Weights of a small GPT-style language model, trained from scratch on English Wikipedia.
Architecture: LayerNorm before each block, learned positions, biases, tied embeddings.
Each number is 50 + 15 x the weight over the matrix's rms, rounded and kept within 0 to 99. Layers, rows and columns count from 0.

# layer 8 MLP up, 3072x768, rms 0.0338, rows 1822-1876, columns 576-639
48 67 44 53 65 33 49 74 76 33 27 41 55 51 27 91 54 64 59 42 54 56 52 44 52 42 40 45 78 71 39 61 35 74 33 38 63 65 68 40 57 32 50 61 57 41 45 64 49 48 57 68 69 38 39 27 52 71 62 47 60 26 67 67
48 45 31 55 41 61 32 40 55 58 43 39 62 41 49 83 57 55 63 37 43 60 66 43 48 52 45 53 37 46 58 27 49 75 60 67 58 32 36 61 62 32 46 39 67 74 64 43 60 35 54 54 48 53 39 41 61 56 71 38 58 39 56 73
34 58 44 44 54 49 09 55 51 36 54 43 64 48 44 62 58 54 53 29 60 48 62 70 44 30 46 49 44 40 63 38 51 54 37 22 66 25 72 56 44 53 40 39 34 34 35 36 53 50 56 69 39 64 49 48 54 58 43 47 23 34 48 75
57 57 51 47 45 64 67 54 53 48 37 45 45 50 56 29 69 54 51 43 47 70 56 52 24 35 58 40 63 39 36 46 56 54 61 74 66 77 26 41 41 71 18 56 63 54 25 34 73 30 44 84 62 53 40 23 59 72 38 28 42 51 46 39
59 68 40 58 52 22 60 30 57 50 53 51 45 73 36 62 65 62 47 31 37 62 40 49 42 74 37 44 62 49 42 60 55 63 26 59 65 40 29 45 42 46 52 60 68 34 67 59 35 33 22 50 53 23 57 31 67 30 43 49 50 68 52 68
68 58 58 61 49 58 43 61 38 54 46 47 42 28 72 51 46 29 46 38 35 44 53 57 67 72 54 56 40 50 35 21 57 52 84 68 47 44 00 65 55 51 27 59 30 54 38 67 31 50 48 48 68 39 74 43 68 51 70 55 19 76 39 82
26 43 77 47 23 50 50 31 35 73 44 44 64 32 46 31 48 73 49 41 72 77 73 59 49 63 66 52 40 50 50 38 47 45 75 36 44 44 76 85 68 80 60 50 58 62 59 66 53 44 52 72 51 24 34 53 75 54 50 57 31 50 48 49
31 66 58 61 44 35 32 46 34 46 47 56 68 47 72 55 33 62 65 48 62 64 58 52 42 19 62 61 68 80 40 45 52 59 17 49 48 55 87 75 53 63 59 44 54 62 19 52 50 45 37 28 35 76 31 30 34 47 57 51 49 22 35 62
19 53 61 15 31 50 31 52 46 53 49 32 52 54 44 51 26 26 40 53 63 39 73 65 75 76 63 40 33 45 50 50 50 48 47 41 65 43 31 34 43 42 41 47 29 53 46 60 63 84 51 75 74 43 18 28 74 85 33 37 68 33 51 29
51 39 46 44 41 60 62 61 57 61 70 38 54 53 59 55 44 45 42 34 49 93 49 34 71 15 82 86 34 44 54 50 49 53 53 38 45 35 29 57 63 38 51 38 40 44 32 50 51 26 40 53 65 61 46 62 59 45 49 33 36 77 58 60
29 36 79 56 53 47 69 58 65 57 26 49 16 59 43 72 27 40 63 41 65 30 37 36 24 48 35 17 43 51 43 62 47 68 54 51 25 38 38 79 49 57 51 74 50 58 56 36 40 54 43 62 47 72 57 64 37 38 41 50 62 39 48 92
81 68 55 17 68 60 35 18 22 62 34 47 67 42 67 34 88 42 53 70 66 63 45 55 49 52 13 67 74 64 16 33 14 36 42 28 27 57 41 73 49 41 77 43 63 31 34 23 55 89 77 37 25 57 42 49 55 46 59 42 22 60 74 31
50 65 77 45 59 37 38 51 82 59 62 70 67 28 66 34 40 44 44 67 55 37 34 44 89 35 69 85 26 73 25 56 70 68 34 31 55 51 58 51 36 49 59 63 54 38 25 55 61 35 60 61 60 66 26 22 61 36 50 23 48 33 63 49
27 41 33 38 79 66 52 54 63 71 44 35 43 43 91 61 65 56 26 30 52 71 33 80 45 29 61 47 52 73 38 56 36 33 46 55 55 40 36 71 38 57 66 58 38 26 27 32 48 60 46 62 56 23 52 24 42 45 48 54 47 37 24 54
38 72 37 61 56 53 38 26 48 53 57 50 43 45 27 52 51 60 39 57 63 65 46 70 83 30 39 80 80 60 51 41 34 72 15 33 68 53 71 54 44 35 41 50 40 66 59 34 42 36 46 43 32 42 40 21 75 75 37 20 44 59 60 41
28 49 69 26 59 48 39 50 52 58 41 26 53 50 39 43 70 42 64 48 61 71 22 59 59 45 46 35 67 52 49 40 28 18 51 56 48 66 81 27 56 34 57 68 37 39 63 48 65 45 54 99 37 48 39 33 55 54 79 40 52 32 61 54
35 50 67 62 59 46 37 52 38 76 65 58 46 59 57 49 57 73 38 42 78 48 23 30 45 68 15 65 54 58 22 43 44 57 64 18 55 37 66 60 50 46 45 60 46 59 32 46 32 22 61 52 42 55 52 33 55 25 33 58 25 62 91 54
56 69 77 46 56 46 58 35 59 82 66 19 45 64 65 63 37 56 59 37 72 53 41 51 35 50 82 54 51 28 30 50 57 63 46 55 45 45 55 35 62 42 44 80 26 18 71 44 43 42 39 46 35 62 53 53 38 33 23 74 43 13 47 34
59 54 33 52 50 60 43 24 47 52 43 64 75 28 70 58 63 54 52 62 67 47 69 61 87 53 23 63 48 63 58 73 53 67 79 39 64 70 23 49 58 55 38 45 38 47 05 42 49 49 39 44 55 53 53 47 44 61 49 52 62 46 62 30
60 62 60 29 50 83 32 60 54 30 37 59 49 41 50 88 94 52 25 72 29 60 42 59 48 40 59 45 66 70 42 58 70 25 50 46 82 68 42 54 36 64 60 55 68 28 69 80 47 57 26 53 44 71 68 53 57 57 49 23 44 67 36 75
72 32 41 37 67 68 35 68 72 50 64 46 43 53 51 71 55 74 65 54 41 23 50 38 51 46 78 63 72 38 46 63 65 34 66 65 08 60 17 43 62 53 35 56 29 62 56 62 49 63 81 56 55 52 59 45 55 33 58 43 49 49 58 31
50 54 61 29 29 37 39 53 48 38 69 38 65 45 38 38 73 36 66 48 44 39 77 34 45 52 37 70 30 56 35 45 21 40 32 23 48 38 29 55 72 26 49 61 49 43 48 47 40 58 60 60 16 46 27 51 23 55 41 37 33 20 65 67
55 40 61 61 72 67 33 25 34 69 72 38 64 49 38 43 34 42 52 49 59 51 70 60 43 44 39 73 48 39 48 56 52 59 50 40 42 44 55 18 51 39 47 49 58 36 57 56 13 60 54 49 63 48 78 30 34 36 38 72 40 54 45 37
38 35 63 43 55 20 50 51 54 41 44 55 70 34 64 31 63 64 54 69 54 62 88 39 39 62 75 43 57 57 64 50 28 61 59 33 21 33 54 56 42 53 37 74 27 55 52 66 33 81 39 46 61 70 40 58 41 66 63 29 56 46 34 57
38 24 56 33 39 52 67 20 74 64 69 62 83 25 72 62 39 71 61 59 71 46 62 46 87 33 35 37 69 61 46 51 61 71 50 20 68 20 85 52 44 36 59 58 25 47 30 27 64 53 41 48 39 49 63 40 32 72 41 21 36 67 65 58
70 50 31 45 35 68 42 48 31 69 38 59 29 64 61 47 61 62 57 53 38 57 52 23 70 75 47 62 40 46 43 34 43 40 65 40 35 62 67 42 54 16 66 71 73 47 64 42 23 72 58 67 54 52 50 68 59 41 62 28 43 37 50 50
63 94 73 51 37 30 61 36 50 31 38 29 37 60 42 30 54 49 48 71 49 62 69 50 64 45 33 56 63 39 55 42 36 39 85 44 39 43 36 42 38 47 62 48 54 72 59 51 40 50 71 70 41 49 41 38 54 61 53 47 51 20 42 63
52 62 49 34 70 43 65 35 38 53 13 46 51 71 66 48 64 65 49 39 42 56 76 72 67 41 28 56 74 23 57 54 63 53 18 40 67 41 49 43 54 50 83 48 67 51 63 26 49 58 56 62 73 44 83 61 36 34 23 40 52 51 55 31
44 89 43 40 27 68 64 53 46 58 46 31 47 42 77 70 69 48 50 51 56 49 30 62 38 36 19 59 50 62 63 35 41 60 39 64 56 20 68 76 75 52 42 36 71 47 45 47 56 68 39 56 48 69 68 51 61 78 59 50 42 28 45 67
15 78 33 61 57 49 23 50 67 42 17 30 60 49 50 65 69 44 59 60 35 38 30 57 31 30 64 51 41 54 31 55 66 42 41 50 52 61 94 49 51 78 78 46 51 33 52 57 50 48 25 81 35 72 37 38 47 46 47 45 68 53 43 15
44 36 55 50 57 42 33 54 72 50 51 34 54 61 62 73 52 87 56 61 50 62 72 28 74 31 52 70 45 37 44 36 25 61 50 24 52 36 28 66 57 57 29 48 53 32 55 24 58 34 39 43 55 63 53 36 42 66 37 37 12 49 59 62
40 46 25 49 47 39 69 46 62 84 40 35 72 54 55 51 49 48 68 32 54 46 74 57 60 54 52 42 33 33 32 66 53 48 39 26 54 52 53 39 83 54 70 42 33 71 53 27 35 61 52 49 33 37 35 68 50 38 58 40 37 55 42 69
58 70 56 53 45 43 41 35 56 34 44 37 77 59 53 58 48 55 38 29 17 69 51 59 46 31 52 72 64 31 60 54 69 63 66 50 66 58 34 48 28 74 42 38 38 55 69 41 76 55 73 48 38 40 49 82 41 73 26 48 61 27 41 50
24 51 36 43 83 41 52 77 51 72 35 51 47 76 66 52 41 33 79 72 40 42 38 36 66 30 38 64 32 71 48 61 39 26 62 47 68 52 64 68 56 28 36 61 57 49 65 61 35 51 57 42 67 74 45 14 51 73 46 43 82 33 56 77
25 33 44 17 59 39 70 55 49 61 50 66 67 50 54 68 45 47 60 70 62 73 56 20 43 61 43 57 28 81 27 37 27 90 34 28 73 65 46 60 39 52 53 69 32 42 41 51 44 63 68 60 47 45 22 45 66 58 49 52 54 57 99 72
30 53 54 51 59 37 45 38 25 25 45 22 59 55 26 54 78 54 25 42 47 57 55 54 53 31 37 31 57 32 49 35 47 66 52 37 73 57 42 47 59 49 54 52 61 28 36 23 65 59 69 56 60 78 67 53 48 29 45 60 55 35 50 43
64 85 63 58 57 64 40 49 46 58 54 32 77 48 49 72 58 73 66 64 54 53 44 35 75 23 75 71 51 30 46 44 48 48 52 33 54 63 51 46 60 41 59 48 31 43 35 44 28 43 29 71 51 50 49 35 66 43 37 64 37 15 43 62
29 74 44 41 74 52 42 44 62 57 52 62 54 68 92 46 34 54 77 82 67 57 39 47 36 75 40 68 55 22 44 46 44 53 55 52 55 54 70 37 51 63 60 63 35 50 59 55 62 34 62 73 53 78 46 41 56 53 35 42 62 39 62 38
46 41 57 21 47 42 63 48 33 35 44 32 47 43 66 47 42 51 44 49 69 43 48 33 57 39 62 45 34 22 48 43 46 46 85 45 35 46 43 60 58 65 79 61 37 48 35 48 58 57 45 59 72 50 71 72 71 52 28 33 36 70 62 55
45 54 45 34 50 37 33 59 57 55 61 55 30 21 72 75 47 53 17 53 70 39 48 53 60 64 46 53 40 35 37 46 43 45 68 49 49 67 62 49 45 75 57 56 57 52 29 46 47 51 36 71 49 37 33 60 42 61 29 48 59 26 49 45
78 72 32 73 56 52 44 55 72 57 51 42 58 75 50 36 57 36 37 89 69 40 60 61 43 33 38 49 51 50 68 57 45 87 46 35 45 08 58 43 65 11 43 82 23 34 65 69 28 52 29 58 55 54 33 43 29 56 43 30 43 63 15 54
38 25 37 31 63 40 51 52 80 44 67 44 46 41 43 21 45 70 59 58 57 45 41 51 76 53 52 59 43 39 62 52 43 31 48 20 39 38 68 44 60 22 54 33 51 65 29 41 43 61 50 44 63 27 27 31 31 33 41 26 62 75 54 40
67 53 48 45 51 20 67 41 55 68 37 15 54 51 47 77 66 54 62 51 51 52 62 35 99 39 85 79 46 49 31 57 48 46 49 47 79 37 54 71 41 72 50 45 46 16 72 60 39 47 44 43 48 27 24 49 72 32 61 40 68 69 40 21
50 68 64 57 73 79 43 52 47 27 42 49 57 61 55 44 72 63 53 61 56 64 19 42 59 56 56 45 82 50 36 39 34 46 53 68 40 65 52 66 49 30 48 35 42 35 45 40 55 57 37 35 81 68 39 60 74 37 77 62 33 44 69 35
44 24 40 32 65 59 48 66 72 45 59 29 50 77 59 33 56 11 63 75 63 63 53 38 40 32 32 53 37 67 58 66 52 32 66 44 59 46 61 81 44 41 44 82 33 35 69 58 31 71 78 47 64 93 25 64 23 56 10 43 46 72 32 28
56 48 59 32 67 62 61 58 66 78 40 53 66 47 41 41 62 67 64 51 64 54 39 18 62 67 45 73 46 32 34 74 37 40 69 31 66 44 35 73 71 44 64 56 48 53 33 33 47 33 24 55 58 73 60 32 79 42 50 35 41 64 63 31
60 55 57 69 52 56 25 56 65 58 29 80 12 31 75 52 43 64 54 37 58 55 55 50 37 37 20 59 61 39 48 60 47 51 37 36 57 57 51 57 56 52 69 59 79 33 68 42 63 68 37 58 60 40 30 54 59 56 35 70 46 56 41 72
71 47 56 48 65 49 25 66 44 62 25 46 36 24 39 39 46 39 17 45 99 34 64 61 50 41 58 31 74 68 50 41 22 71 35 43 51 39 44 30 50 45 48 64 48 26 63 57 50 49 59 48 67 39 64 71 59 80 28 50 54 56 71 33
67 49 52 68 33 32 26 28 60 67 47 44 33 47 75 40 53 75 46 56 45 49 54 64 60 68 42 55 55 33 62 31 35 48 44 69 37 53 26 62 69 41 57 45 45 47 73 45 21 36 63 31 45 34 52 22 30 65 44 47 66 32 16 51
53 34 35 43 48 03 53 52 74 66 38 50 34 61 42 51 27 42 34 16 56 58 33 42 69 43 62 20 49 42 53 74 36 33 40 49 66 66 41 74 43 57 35 62 59 60 33 50 44 39 38 28 69 21 60 36 68 70 13 29 60 66 47 55
47 53 49 61 52 27 50 44 59 83 53 26 33 64 64 63 41 31 39 58 56 65 71 53 28 55 31 67 43 52 65 19 51 66 37 59 43 50 84 62 52 46 53 23 41 41 15 52 34 82 52 30 67 35 80 55 70 37 45 47 41 52 59 49
56 59 45 49 73 55 32 62 14 25 52 52 57 41 49 69 46 33 72 38 56 41 53 50 55 22 69 29 49 49 68 76 64 72 60 14 62 29 43 62 62 27 48 65 69 48 48 76 57 64 25 54 83 66 58 37 35 57 77 16 14 58 53 70
68 69 57 55 63 40 55 27 40 43 66 42 33 62 46 56 38 54 69 68 80 50 29 47 37 45 61 82 38 27 46 68 60 69 65 30 60 44 64 90 46 43 52 37 18 40 63 35 84 59 25 62 45 52 49 26 52 68 23 23 38 48 52 49
47 31 21 68 58 43 39 17 80 64 67 33 56 76 67 71 62 74 59 57 65 49 61 28 59 50 53 47 44 56 41 55 70 46 48 22 56 18 44 38 45 38 52 44 37 81 31 57 27 22 39 35 30 81 69 55 67 41 46 61 30 44 36 71
33 42 48 42 65 21 73 42 47 71 55 63 21 56 50 51 45 44 32 18 58 59 66 51 48 59 34 50 47 34 70 44 21 48 43 62 99 23 25 43 56 51 45 46 33 56 70 56 40 67 43 51 74 35 34 09 50 42 50 44 89 75 39 40
# layer 8 MLP down (transposed), 3072x768, rms 0.026, rows 1822-1875, columns 576-639
36 44 19 47 53 28 61 88 73 58 51 58 51 37 36 61 29 30 33 46 83 67 47 39 63 67 48 49 33 41 60 77 77 53 36 74 46 51 63 38 48 48 56 63 57 35 61 31 51 46 56 23 45 61 47 39 45 24 38 72 50 57 44 37
55 42 61 30 34 69 37 59 67 41 91 40 78 67 43 41 58 30 54 66 47 65 24 47 26 72 31 41 42 57 51 46 61 54 67 37 61 33 54 55 93 31 38 79 37 66 48 44 65 66 86 32 50 59 57 60 52 44 51 60 49 70 78 47
60 35 66 62 53 47 77 44 30 62 58 28 47 20 49 39 51 53 60 55 39 49 45 45 63 45 58 39 56 67 64 45 44 43 81 42 42 47 49 45 30 30 47 53 73 43 38 48 66 23 53 39 51 62 37 44 53 40 54 61 51 45 47 32
74 84 48 26 21 15 47 56 14 55 71 70 52 44 51 43 41 53 45 74 61 97 33 58 37 64 62 65 47 29 26 71 29 64 49 52 57 83 46 56 54 29 50 47 50 55 22 65 53 42 67 64 50 69 45 39 84 51 46 57 56 63 59 40
82 63 73 48 63 71 44 39 52 79 51 71 59 68 28 75 69 61 69 55 31 39 37 73 47 51 66 22 52 43 42 24 42 52 40 45 31 73 50 37 71 37 59 44 50 38 69 66 55 35 61 66 52 69 51 64 50 56 50 38 42 49 56 74
44 56 23 65 60 57 35 58 28 73 65 52 41 60 29 39 44 26 46 44 71 61 65 43 33 28 24 62 32 28 82 31 60 60 75 51 78 38 46 44 23 46 65 50 59 33 78 66 76 65 33 48 58 46 51 40 58 51 72 36 34 59 43 33
46 50 53 54 50 00 40 58 61 60 48 46 23 37 58 44 45 51 37 51 43 40 27 42 49 41 48 45 29 45 56 33 54 45 51 47 38 50 61 49 82 46 51 34 52 46 69 54 45 45 55 46 48 16 36 63 45 37 62 39 45 44 53 72
53 82 41 48 40 52 40 56 53 67 44 23 42 30 61 29 29 64 37 49 42 47 50 70 41 44 52 25 24 37 48 33 65 72 44 39 49 60 77 53 99 12 53 35 63 46 48 02 57 32 75 48 52 59 53 53 73 35 60 55 62 45 42 60
50 22 63 50 53 40 45 52 45 50 50 60 53 16 51 60 43 53 34 60 32 52 52 30 47 56 64 29 42 61 45 27 31 49 54 27 45 58 57 60 21 51 36 40 40 45 50 46 58 19 27 68 53 44 57 56 34 51 37 29 30 55 46 56
55 36 52 69 51 52 49 15 16 58 44 70 71 52 33 27 66 65 69 57 34 75 48 29 52 82 75 15 65 53 53 61 56 45 24 29 52 59 58 47 68 22 55 71 58 13 50 33 59 33 57 30 27 64 82 57 57 63 54 43 54 44 58 64
41 60 58 47 54 57 42 42 65 54 64 49 30 49 67 55 87 40 33 65 45 62 57 49 49 55 48 75 59 60 65 50 28 59 22 56 53 31 54 49 34 67 54 73 77 29 42 43 33 72 43 46 42 40 48 54 59 57 35 53 45 47 76 31
53 08 60 59 47 44 65 40 56 48 35 21 59 59 31 53 45 28 67 51 81 46 28 67 58 66 44 51 51 42 44 53 45 72 83 39 55 55 57 48 28 30 46 66 44 50 50 44 22 45 80 60 52 69 62 60 22 42 57 56 44 27 56 63
48 39 35 64 39 79 69 19 55 64 51 78 38 36 44 30 66 44 73 58 60 45 45 31 62 79 47 22 50 56 72 35 43 41 55 17 80 28 59 49 81 46 45 62 51 61 48 55 55 59 51 40 49 47 59 61 62 65 38 45 77 50 74 45
38 63 30 10 75 69 49 67 65 68 41 42 46 41 54 40 73 44 46 46 50 35 45 34 44 19 34 32 46 82 48 42 63 19 62 63 51 92 71 38 78 60 87 56 52 49 68 50 40 24 47 36 17 39 78 41 38 39 44 60 46 50 48 45
67 19 75 29 22 63 13 78 85 59 48 56 75 26 54 31 28 65 31 56 68 37 70 34 60 60 54 79 34 36 52 55 32 45 61 44 35 40 57 54 63 52 59 41 54 33 62 38 71 49 33 48 84 42 42 69 52 36 65 99 54 21 34 73
84 79 28 77 54 35 59 55 60 40 60 38 52 63 79 48 53 44 54 44 50 61 74 24 55 82 60 45 54 50 45 90 47 59 15 60 44 47 33 56 30 42 53 46 10 53 39 63 37 59 73 55 48 69 36 49 42 41 46 49 80 35 29 48
47 33 32 43 41 35 21 66 55 38 72 79 40 83 40 62 66 53 64 66 39 49 65 41 54 33 47 70 53 44 58 28 42 16 43 29 22 67 45 82 00 60 39 29 07 73 47 48 46 35 53 49 60 80 65 58 58 74 55 57 55 24 36 35
38 56 70 50 38 44 59 48 51 42 63 58 51 46 25 78 50 39 53 50 56 35 42 60 55 60 49 48 41 50 35 60 33 50 66 47 58 34 55 63 36 54 59 47 32 55 56 46 69 45 60 45 41 55 79 69 53 16 65 51 44 53 48 63
37 62 61 59 56 72 45 62 34 63 34 37 53 66 57 32 63 48 75 72 40 39 34 44 45 59 50 37 35 39 55 42 35 42 48 45 65 83 43 28 23 25 45 63 48 51 47 70 54 52 38 68 40 32 36 18 55 54 48 52 18 78 27 70
30 56 43 66 65 46 71 37 25 48 39 32 64 66 37 75 58 38 35 42 36 53 47 55 57 23 50 33 71 48 53 53 38 30 51 35 61 34 43 36 60 27 81 56 41 29 46 56 60 50 58 46 43 58 35 46 51 47 38 55 50 64 56 60
89 23 69 69 27 39 39 46 44 49 38 60 69 50 73 52 59 39 30 60 65 52 67 42 27 53 39 65 64 37 58 38 41 45 49 43 68 43 52 65 90 58 35 71 29 16 65 55 58 75 60 73 58 46 41 51 42 49 79 38 46 44 48 52
51 41 52 83 48 61 69 66 47 50 34 69 52 74 59 52 52 43 37 47 63 47 61 53 54 42 56 57 60 65 56 34 40 63 44 38 84 26 62 39 50 57 51 57 44 33 59 40 41 88 47 49 78 49 49 62 39 59 58 61 44 59 47 62
69 61 39 48 54 36 66 33 96 40 56 62 69 54 42 33 57 56 56 72 59 42 51 51 68 74 33 63 56 59 46 62 33 74 67 59 61 30 59 61 61 45 68 27 47 58 58 42 82 58 29 55 33 32 44 49 58 49 68 41 48 42 32 68
43 46 39 66 50 56 57 70 59 63 61 63 46 49 53 49 35 32 14 65 66 59 45 84 54 49 55 52 46 64 73 34 46 27 61 58 67 54 24 38 00 52 58 40 51 49 53 51 65 56 59 87 73 48 56 25 51 51 77 63 53 37 45 21
57 70 96 31 67 46 53 40 61 37 57 80 69 46 59 33 49 58 14 60 52 26 35 61 39 62 37 28 52 45 39 59 49 30 45 69 52 80 41 55 51 51 53 51 51 72 62 75 57 37 56 45 58 47 36 70 53 57 63 49 54 39 37 63
44 45 42 35 53 28 50 23 67 60 62 37 54 40 86 56 51 65 52 59 45 22 16 58 09 38 35 46 44 39 33 36 58 68 39 41 80 46 41 54 69 49 69 32 54 37 34 53 54 29 64 63 47 65 59 44 72 33 51 80 67 48 25 45
36 44 42 47 65 47 51 34 60 57 52 57 60 54 44 68 60 57 29 40 25 48 32 48 48 59 54 38 39 42 53 40 47 46 37 46 35 50 36 30 05 37 42 45 53 49 46 55 62 48 40 42 79 72 42 69 46 39 39 25 47 49 55 40
51 27 72 47 59 51 45 49 51 49 57 41 47 59 51 30 53 31 39 63 42 45 36 56 43 50 51 20 33 60 63 67 38 56 26 60 44 65 44 45 00 58 59 49 45 59 50 36 44 44 30 68 38 44 41 60 43 45 62 35 61 54 66 75
48 49 63 66 52 53 38 40 63 36 71 58 75 52 55 62 57 23 42 50 36 68 59 64 70 45 64 40 59 41 27 50 58 62 48 56 49 56 39 51 50 49 28 51 34 45 55 58 46 51 44 28 55 50 50 78 36 58 46 50 61 64 67 50
83 59 57 73 50 62 60 54 28 58 40 44 55 41 18 58 46 57 44 36 51 48 73 75 61 43 40 34 84 27 22 63 35 58 56 27 48 46 77 37 60 51 35 54 63 50 59 64 31 43 36 81 77 33 63 42 41 30 74 65 58 67 38 69
14 46 59 73 57 51 62 14 75 49 52 63 68 15 39 32 44 48 37 10 41 55 33 48 47 36 45 41 50 71 41 41 73 72 48 51 53 44 13 60 49 37 58 45 95 32 54 45 35 31 67 61 64 74 87 60 23 32 24 79 77 61 90 51
60 41 34 69 53 88 45 63 44 65 34 83 49 72 39 55 49 29 55 43 56 75 47 60 41 32 61 71 69 50 52 30 30 46 66 47 47 43 35 46 35 52 65 56 38 54 53 68 62 70 33 72 46 56 40 39 47 39 30 69 46 30 47 58
43 58 53 62 55 80 65 41 60 97 56 50 62 33 53 34 44 33 36 54 12 27 32 72 48 42 34 23 67 46 62 39 39 39 33 11 42 55 53 47 50 42 50 65 52 51 62 49 53 42 48 38 47 64 21 33 56 39 47 76 58 55 74 47
64 48 67 41 55 38 40 42 31 40 40 87 70 21 44 40 45 34 45 49 74 71 53 35 26 42 54 52 33 49 80 70 62 61 55 45 50 30 74 53 32 49 58 77 59 45 67 59 74 63 61 49 44 36 66 58 48 69 36 60 23 60 44 57
66 43 59 69 63 41 86 38 67 47 44 69 54 50 47 27 46 58 39 48 25 43 32 51 45 52 42 55 38 52 69 52 50 30 46 68 45 52 59 41 70 44 88 56 47 45 29 63 32 55 68 71 54 63 51 61 62 48 55 54 50 50 37 42
46 55 48 23 44 47 30 58 66 45 60 70 69 58 63 43 35 61 48 71 89 54 43 16 63 51 49 69 52 28 30 45 47 51 49 61 61 63 29 52 17 57 49 71 56 42 49 36 45 55 41 60 36 48 52 37 41 51 35 58 39 71 57 30
46 60 43 35 26 52 60 65 91 10 54 51 33 73 30 55 50 37 57 16 31 64 29 38 63 53 38 56 35 46 27 57 42 59 63 51 43 64 60 63 60 51 40 56 73 20 73 39 60 75 25 82 55 51 34 49 33 46 91 09 99 83 38 45
42 15 54 48 38 51 48 52 48 53 58 59 32 49 27 52 84 47 93 26 32 55 21 56 54 35 44 68 61 36 76 75 74 33 36 29 38 67 13 46 98 49 63 79 69 35 60 40 42 32 18 40 34 29 50 55 48 21 36 40 39 51 29 64
52 29 55 53 43 50 71 48 44 53 46 52 23 54 35 49 54 45 39 41 55 49 30 59 40 60 33 39 51 54 52 77 44 41 60 71 44 59 59 47 25 40 47 61 54 47 38 60 53 53 33 54 65 50 34 47 59 52 40 54 59 46 47 42
56 62 64 33 56 42 51 33 56 82 84 63 41 62 19 30 60 60 59 22 47 67 49 61 58 36 55 49 71 49 46 46 44 60 43 54 70 42 39 53 30 37 62 65 49 74 27 48 20 41 50 41 49 43 63 26 24 41 28 35 56 51 32 12
56 53 35 42 55 58 59 36 42 37 40 81 65 65 38 48 66 53 64 53 60 49 43 53 46 58 66 47 45 50 44 72 58 49 55 78 42 48 43 48 63 52 33 55 47 34 39 64 40 71 73 59 31 47 55 33 36 69 58 56 48 77 36 46
35 80 22 42 41 49 32 44 50 58 54 36 69 39 54 49 39 43 39 31 57 43 55 51 44 49 48 44 43 60 36 45 50 56 48 47 70 48 63 45 83 78 40 41 60 61 57 50 51 52 24 48 47 54 57 57 61 49 59 35 39 54 42 46
34 68 41 66 71 24 53 37 33 53 37 53 42 50 76 70 31 42 83 40 45 47 11 59 74 69 59 32 48 52 49 48 55 38 63 47 62 00 47 56 10 37 69 65 54 60 53 56 65 80 61 43 73 46 46 69 57 28 54 52 44 49 17 32
37 45 28 53 62 64 54 58 66 61 43 64 67 55 49 44 45 65 33 74 49 53 32 41 49 56 66 25 70 22 71 62 63 55 57 67 70 68 54 62 70 48 63 46 69 24 44 70 22 78 48 69 56 36 27 20 55 24 30 38 69 50 47 71
41 64 41 56 44 63 60 46 33 30 38 62 58 69 33 48 61 45 52 54 65 52 55 75 64 58 34 44 70 70 56 64 37 78 43 50 60 37 41 54 36 60 53 56 57 37 51 69 35 48 97 46 65 52 56 63 28 39 75 64 53 61 71 49
30 32 41 64 30 58 59 30 58 50 33 49 55 24 57 38 77 42 38 29 54 61 50 66 38 60 37 44 50 47 69 82 58 56 58 80 65 35 14 42 59 62 16 17 54 57 21 83 41 20 35 43 65 40 69 76 64 55 31 39 54 46 29 35
53 59 65 87 67 36 66 36 77 39 54 32 46 85 65 80 64 43 68 69 52 58 55 58 47 52 03 48 54 45 58 61 39 14 17 32 66 43 40 22 72 41 72 35 51 53 43 38 31 37 59 51 62 68 74 32 45 58 58 43 64 63 63 36
59 33 70 39 47 47 46 76 49 54 57 40 43 59 42 63 87 37 54 25 53 48 56 61 43 66 52 47 39 52 58 41 53 58 43 30 50 36 56 39 47 43 47 57 37 51 53 60 79 43 28 31 58 53 34 55 13 52 47 38 41 70 43 39
54 63 44 54 70 54 55 78 32 44 36 44 50 52 55 52 81 69 57 68 43 63 36 56 63 29 49 26 62 23 22 57 43 25 35 51 19 26 66 44 87 63 69 32 44 62 55 67 60 43 64 74 43 24 23 55 73 56 60 56 56 22 74 47
59 58 60 28 42 23 52 59 60 51 71 39 60 61 27 30 71 75 50 64 43 48 41 37 20 41 55 75 42 79 49 46 63 40 38 71 59 49 48 39 08 29 15 89 34 46 59 76 59 28 58 50 42 42 66 73 69 59 46 35 70 50 39 19
47 43 47 22 66 47 56 86 60 39 34 44 56 56 21 50 55 45 47 44 33 68 41 65 53 20 52 18 65 42 17 44 43 40 52 52 48 56 60 44 97 50 44 52 61 44 43 39 57 58 73 72 64 37 37 52 57 41 41 70 32 68 84 47
33 49 38 52 31 48 59 48 48 31 46 51 28 59 32 26 61 53 53 38 53 47 56 60 45 51 45 39 60 53 69 34 32 43 42 40 56 37 33 78 75 53 37 73 73 53 37 58 50 57 37 27 56 44 39 16 01 08 58 57 42 65 52 82
70 80 55 62 47 68 42 61 49 53 55 10 30 51 35 51 68 81 68 56 65 55 43 47 35 34 45 31 45 71 27 35 52 24 61 52 35 52 50 16 62 53 63 70 33 61 70 40 60 72 27 24 44 40 55 42 60 42 43 64 38 22 52 33
65 50 77 73 69 40 60 43 28 56 51 67 36 43 61 25 94 60 73 41 15 36 28 29 63 58 36 78 30 12 63 59 57 61 18 59 54 68 61 27 17 73 53 54 53 42 20 49 54 04 32 49 42 83 56 44 68 48 60 40 57 30 55 33